config = dict(
    num_hidden_layers=9,
    hidden_size=224,
    num_attention_heads=4,
    num_key_value_heads=4,
    head_dim=64,
    intermediate_size=576,
    vocab_size=1024,
    hidden_act='swiglu',
    norm='rmsnorm',
    norm_place='pre',
    norm_eps=1e-05,
    positions='rope',
    rope_theta=500000.0,
    rope_fraction=1.0,
    qk_norm=False,
    attn_scale=0.125,
    bias='none',
    tie_word_embeddings=False,
    parallel_block=False,
    init='uniform',
    init_std_qkv=0.0428,
    init_std_o=0.0531,
    init_std_up=0.0613,
    init_std_down=0.0613,
    optimizer='adam_hyperball',
    learning_rate=0.00368,
    beta1=0.9,
    weight_decay=0.0,
    lr_head=0.00549,
    max_grad_norm=1.0,
    warmup_steps=241,
    schedule='wsd',
    decay_fraction=1.0,
    decay_shape='linear',
    final_lr_fraction=0.0,
    batch_tokens=8192,
    max_seq_len=384,
    doc_mask=True,
    train_tokens=115400000,
    max_steps=14087,
    dataset='wikipedia_en',
)
Each number is 200 + 20 x the weight over its row's rms, rounded and kept within 0 to 999. Layers, rows and columns count from 0. The size before them is the row's rms in percent of the matrix's.

# layer 2 MLP gate, 576x224, rms 0.0612, rows 208-217, columns 112-223
105,179,211,184,211,224,249,185,206,208,183,235,227,190,212,233,204,200,223,166,197,204,184,190,238,174,225,218,182,194,194,195,204,180,212,203,166,177,191,196,165,151,216,167,201,223,227,211,210,182,169,151,198,179,155,185,216,211,197,185,193,182,169,221,183,200,193,229,164,211,219,183,214,212,175,193,210,185,206,193,194,204,239,199,232,207,191,184,187,210,175,180,215,227,232,224,214,207,225,208,227,240,161,219,215,216,212,215,195,182,205,164,227
095,235,221,207,232,193,204,184,203,191,216,220,185,212,223,219,200,191,180,217,194,185,214,214,227,216,159,210,233,224,241,200,194,168,215,189,204,182,211,212,211,193,198,200,211,198,192,188,238,196,184,175,189,213,244,224,227,201,216,246,193,214,193,214,227,224,199,201,185,219,195,180,195,210,192,228,214,175,210,211,230,237,191,205,182,197,183,207,230,204,221,165,217,198,228,188,208,203,211,172,236,200,178,193,175,204,209,205,201,197,201,200,213
106,207,198,211,210,193,231,185,222,195,182,179,205,197,168,191,204,256,196,186,176,177,186,147,187,166,195,194,202,241,191,194,159,146,171,160,199,173,224,207,176,209,194,195,162,205,199,211,189,185,218,180,183,238,207,180,221,191,234,215,206,236,209,208,190,186,185,212,183,218,198,229,216,213,169,166,226,193,187,185,192,213,186,199,170,189,193,196,261,194,190,223,190,217,232,172,203,185,189,182,191,206,204,202,198,208,191,205,202,191,202,197,188
105,230,227,226,178,247,220,187,198,179,223,174,173,207,187,199,169,173,185,204,196,230,201,180,191,165,207,201,183,202,215,205,218,232,213,184,194,198,182,222,212,200,194,235,197,175,179,218,215,184,205,201,190,194,244,224,221,219,192,197,207,208,198,204,189,186,216,241,189,195,201,215,224,173,200,162,203,184,201,174,209,199,206,204,213,190,209,139,216,201,160,225,165,202,207,204,190,227,172,208,218,225,180,229,239,188,183,200,212,212,217,213,217
104,180,208,216,213,192,229,230,202,191,196,222,202,157,228,177,206,192,167,219,189,202,180,198,212,173,169,198,200,197,184,228,198,190,174,231,202,207,192,248,182,209,194,180,216,185,205,180,187,182,204,179,181,200,202,211,185,227,211,190,190,218,147,194,150,187,217,210,189,211,190,217,225,202,181,204,167,202,198,216,170,194,186,161,227,192,221,221,208,226,173,220,184,215,232,216,240,208,221,213,213,196,177,201,204,203,210,191,212,181,157,199,211
101,200,197,199,208,207,178,174,189,172,224,219,169,211,200,193,232,209,192,163,186,203,180,198,209,225,173,221,213,233,177,182,201,189,210,195,146,199,215,170,244,198,202,199,183,222,199,195,188,187,157,177,197,196,167,187,219,199,239,228,195,181,198,208,224,207,192,190,183,206,212,203,227,203,205,212,221,207,204,184,185,214,209,189,174,196,242,207,222,231,192,183,153,185,212,205,201,222,220,205,219,202,202,213,198,229,204,207,181,202,194,213,181
101,203,215,212,214,216,186,183,215,168,213,218,208,193,198,184,190,178,181,225,196,198,184,200,240,227,158,222,202,183,194,215,204,175,214,206,201,200,204,196,194,202,158,191,215,169,189,206,204,185,178,190,207,210,192,182,185,225,174,215,179,219,195,164,198,207,185,180,194,224,160,212,175,141,164,189,222,177,252,217,227,191,195,207,156,183,207,224,201,215,199,194,207,203,221,214,218,243,202,185,189,158,175,222,209,213,185,220,219,191,206,226,228
095,203,208,196,216,232,224,191,204,198,188,199,172,180,183,186,215,191,162,213,197,182,220,220,185,214,194,242,201,184,176,191,196,217,211,192,218,193,208,226,249,212,199,222,192,180,187,206,208,211,180,202,200,219,178,192,207,211,223,189,193,164,183,212,186,189,216,213,227,218,214,235,198,195,208,198,220,196,204,206,229,215,182,179,226,185,190,214,181,238,169,176,182,190,190,199,174,219,193,185,175,209,189,201,205,176,213,243,188,190,213,169,204
092,164,213,222,184,196,209,197,211,193,187,229,181,212,226,180,219,195,221,204,199,187,186,187,177,182,222,172,198,183,228,193,237,238,215,205,179,190,156,163,192,202,220,215,244,213,203,233,192,205,194,222,198,146,218,224,217,200,252,227,186,207,182,204,182,223,192,213,205,245,220,201,178,180,185,206,218,165,191,206,217,210,203,190,219,210,176,178,224,227,218,180,223,199,214,217,189,195,201,214,209,193,200,207,218,160,177,183,212,183,196,203,213
099,189,200,177,203,187,185,178,244,177,188,204,205,209,177,221,145,212,202,166,170,201,190,216,192,206,224,178,207,217,211,220,198,251,229,205,217,195,161,177,189,173,216,185,207,191,201,195,191,181,179,220,231,198,165,188,180,187,219,214,210,218,195,198,202,190,223,203,216,194,203,187,175,216,193,222,203,188,198,191,221,240,243,184,194,181,217,216,179,216,165,225,222,173,223,196,223,209,214,228,217,207,214,231,180,179,227,189,210,209,189,222,186
# layer 2 MLP up, 576x224, rms 0.0614, rows 208-217, columns 112-223
096,181,214,208,177,214,180,162,216,223,207,163,224,189,204,199,199,192,198,217,172,209,169,199,212,219,189,193,173,200,184,202,218,211,188,191,201,185,219,211,217,226,212,209,215,214,204,184,214,212,189,196,175,220,187,188,210,196,195,186,212,162,198,193,236,168,187,174,211,215,193,177,188,227,196,211,189,233,213,158,170,211,206,182,231,205,182,192,216,190,185,183,220,203,196,186,190,214,231,219,199,206,187,213,221,184,231,163,257,215,235,180,218
098,177,185,195,211,208,197,195,172,194,198,198,208,227,223,216,217,180,188,214,220,212,165,160,220,231,192,231,205,155,202,166,195,205,194,215,219,221,207,176,158,220,218,193,187,222,200,189,231,175,215,216,198,223,169,192,177,235,208,166,209,200,197,179,203,177,211,151,199,212,188,191,206,157,207,203,193,216,207,163,226,191,195,175,162,224,229,198,229,182,213,194,210,197,228,180,187,197,191,229,193,217,229,192,217,202,197,163,204,204,171,241,211
101,177,186,194,144,172,186,208,228,187,204,204,187,217,226,217,191,211,221,235,208,207,198,246,172,201,178,191,173,162,203,203,201,241,188,224,210,154,220,191,198,181,193,209,195,226,235,196,188,224,191,231,177,186,203,220,220,203,206,191,213,225,216,184,182,189,195,186,158,216,152,164,226,206,194,197,214,240,223,191,209,208,215,168,201,201,172,220,192,238,195,197,180,193,243,198,176,183,188,210,203,205,187,210,179,202,177,189,195,169,186,176,156
104,220,176,184,187,226,194,177,162,216,230,220,228,219,177,221,214,217,210,175,216,215,206,166,208,183,169,177,187,209,232,176,221,191,207,195,146,178,168,224,215,228,194,210,181,214,226,179,199,216,181,210,222,214,189,200,187,183,217,182,171,216,186,167,176,202,189,217,197,197,185,229,203,202,187,207,209,216,193,165,240,197,178,191,212,175,231,206,187,214,183,182,199,215,196,219,240,185,182,200,218,211,206,202,212,189,208,227,188,178,210,165,192
101,231,222,207,239,246,202,225,198,203,195,184,190,194,168,219,230,168,224,186,209,228,195,181,234,175,220,249,178,221,192,163,204,211,193,212,245,199,204,226,197,195,181,199,200,212,176,197,218,193,195,239,182,190,204,175,172,198,205,192,230,202,212,204,216,211,211,206,213,186,232,211,188,203,206,203,227,202,215,215,211,192,194,179,217,217,185,187,166,201,215,200,187,199,200,192,168,176,160,161,192,150,200,191,166,189,207,220,179,189,185,203,185
098,185,222,200,198,207,226,207,214,178,197,220,169,227,176,191,199,169,169,182,247,182,195,191,176,186,182,228,207,212,201,214,219,237,199,193,208,202,195,198,145,206,183,182,187,186,201,215,222,159,227,222,154,217,212,204,208,202,210,184,210,263,206,228,218,192,199,207,205,204,198,188,184,232,215,196,181,219,237,202,238,199,201,206,198,202,197,182,179,186,201,200,209,201,208,213,166,190,188,177,185,173,179,208,203,200,215,171,194,216,212,229,240
097,167,179,157,178,211,187,212,163,187,184,182,186,180,206,205,200,202,212,182,209,180,209,167,206,197,193,166,189,183,210,186,219,214,167,209,213,214,219,202,184,213,166,188,198,214,196,215,177,182,201,180,188,198,198,211,220,213,161,208,208,233,231,228,185,216,216,199,194,204,166,193,202,190,193,159,215,221,222,171,209,199,202,185,196,223,206,207,231,195,214,181,212,209,188,223,193,170,183,203,204,203,191,191,189,178,194,192,243,217,217,225,158
100,197,199,213,164,222,205,214,199,189,189,210,187,145,187,188,195,180,208,200,197,207,167,202,199,196,212,225,219,216,211,232,221,206,219,187,199,220,220,219,225,219,194,201,225,200,213,162,179,242,214,206,195,209,176,238,190,231,227,199,173,167,216,173,206,199,232,212,227,196,185,216,200,206,185,202,191,212,197,190,216,235,192,194,180,171,194,162,200,199,192,211,196,212,204,181,204,213,186,214,162,166,197,198,185,166,202,192,185,185,216,200,210
099,213,203,199,208,193,248,213,150,218,216,195,200,220,223,153,207,177,159,227,185,182,184,219,157,188,168,196,170,204,168,184,212,197,172,174,186,210,214,213,190,247,183,207,198,164,177,196,206,192,199,239,212,175,214,197,175,206,185,252,204,184,171,176,193,197,201,208,163,213,173,189,198,201,213,193,200,184,211,192,185,215,197,177,181,217,190,224,182,187,215,178,220,200,217,203,176,244,188,187,229,182,217,169,165,198,214,180,212,209,213,191,195
102,187,200,187,209,227,198,191,175,209,194,190,202,197,191,216,202,240,201,217,195,182,168,229,184,176,205,215,209,163,207,234,211,213,247,181,195,216,227,212,196,205,206,215,197,163,182,203,209,209,208,207,238,179,186,226,201,206,199,174,226,251,218,209,204,169,243,212,184,179,219,227,229,252,194,152,199,193,202,189,183,228,213,196,182,175,188,225,210,204,207,187,209,202,198,161,175,220,210,185,204,187,234,198,189,199,195,185,214,238,194,200,213
# layer 2 MLP down (transposed), 576x224, rms 0.0613, rows 208-216, columns 112-223
099,183,161,205,190,199,227,238,162,221,208,186,200,246,188,214,244,232,189,188,192,214,170,199,237,198,236,187,188,209,202,229,173,216,181,237,201,175,204,224,226,201,174,196,206,217,222,197,242,205,236,172,193,188,220,218,185,192,222,190,201,216,215,202,246,172,179,213,222,178,239,194,200,219,220,205,247,194,200,198,165,161,192,221,218,227,187,202,211,217,237,206,210,201,186,236,188,203,190,186,220,239,184,213,202,187,220,190,197,179,206,201,180
098,228,185,222,186,201,175,183,191,205,215,204,205,193,214,210,156,167,187,166,166,194,202,164,189,240,170,184,177,165,213,217,214,185,164,214,176,188,196,231,241,211,262,219,176,210,189,219,217,204,185,180,217,173,185,203,207,191,224,220,204,225,175,235,196,206,185,194,196,198,251,208,197,187,178,196,225,170,187,215,197,180,229,210,215,203,197,219,205,235,169,190,212,218,197,222,170,218,207,193,207,197,219,198,173,182,225,183,209,194,216,182,227
102,200,192,188,194,176,220,229,219,215,201,166,191,216,187,204,183,213,222,204,209,192,182,233,225,174,216,220,209,194,183,197,172,231,196,211,211,228,151,224,161,177,230,197,210,240,184,198,202,247,230,196,176,210,192,173,188,190,180,170,190,194,218,190,196,200,213,190,201,186,191,234,187,210,176,201,197,220,164,204,171,221,191,178,198,190,230,212,183,214,244,200,229,192,202,190,188,187,179,175,185,232,179,185,228,230,201,184,216,235,187,197,215
102,222,197,191,205,215,232,208,197,219,212,208,161,185,186,208,204,195,187,214,214,150,213,153,182,198,211,197,194,197,233,187,212,205,190,194,243,211,153,185,195,176,180,172,199,170,211,241,225,232,175,205,173,176,217,203,200,210,186,213,182,210,213,191,167,209,184,240,215,216,231,219,206,185,241,162,193,179,208,199,194,215,195,178,210,193,217,175,224,187,184,221,148,195,211,210,214,211,164,197,204,212,183,196,203,228,185,211,238,197,202,171,188
101,216,155,217,206,193,215,213,212,200,184,168,205,202,228,184,180,224,208,192,220,216,175,205,182,230,193,235,198,201,219,195,232,223,190,186,206,246,190,192,212,181,211,178,202,217,185,195,214,213,138,198,221,209,223,156,162,169,196,195,169,178,191,191,179,191,156,198,227,194,196,168,213,200,216,229,200,180,221,242,191,176,200,186,215,208,213,174,207,247,203,230,261,204,179,225,194,188,174,201,198,209,210,160,194,207,211,217,230,192,173,211,179
101,193,202,242,196,187,207,217,191,174,166,246,184,183,195,221,217,209,209,192,239,171,218,165,203,220,235,209,205,170,201,199,200,185,192,208,181,219,219,177,191,201,220,169,202,179,187,227,233,188,232,218,208,232,199,192,202,215,222,158,223,222,206,192,206,162,233,210,191,182,217,242,207,236,179,204,177,211,219,218,180,217,216,189,200,167,218,198,207,196,188,182,215,192,241,209,214,194,192,193,177,221,226,213,205,173,198,203,221,197,165,201,269
099,230,195,203,232,179,205,201,212,182,180,225,208,184,183,225,186,225,195,237,174,224,219,160,218,209,160,228,230,183,224,209,216,225,194,203,196,186,190,219,207,158,226,206,208,193,214,210,220,228,188,233,205,203,202,171,198,211,199,209,211,212,173,234,177,216,200,183,244,219,218,181,197,201,197,230,190,148,177,191,199,227,195,209,225,204,169,180,219,178,192,186,212,205,177,228,240,177,218,242,177,198,191,195,202,213,235,202,227,177,209,213,195
101,217,201,227,209,228,190,180,202,209,179,230,185,215,203,189,203,170,220,235,191,182,210,217,230,170,196,158,178,224,170,223,177,246,185,195,186,198,191,209,179,183,183,199,209,253,204,240,154,195,222,175,172,176,165,195,189,217,201,217,246,177,181,209,206,226,206,203,191,186,164,212,193,234,207,201,176,191,161,211,210,181,190,243,176,203,188,180,233,214,194,209,209,191,197,203,202,196,206,231,190,234,201,217,172,240,208,197,185,192,213,242,191
100,203,168,196,193,190,217,240,157,224,237,183,209,187,193,172,206,215,157,197,198,213,222,177,215,220,212,206,247,238,192,199,216,164,222,207,206,195,192,225,187,188,207,244,234,210,174,195,200,213,237,201,215,209,213,196,233,227,204,176,198,198,216,211,165,224,218,190,174,204,200,208,194,190,233,181,217,191,192,193,210,184,220,184,211,217,212,174,207,215,186,207,221,223,182,219,237,206,192,187,182,229,223,176,188,218,181,212,192,233,198,211,210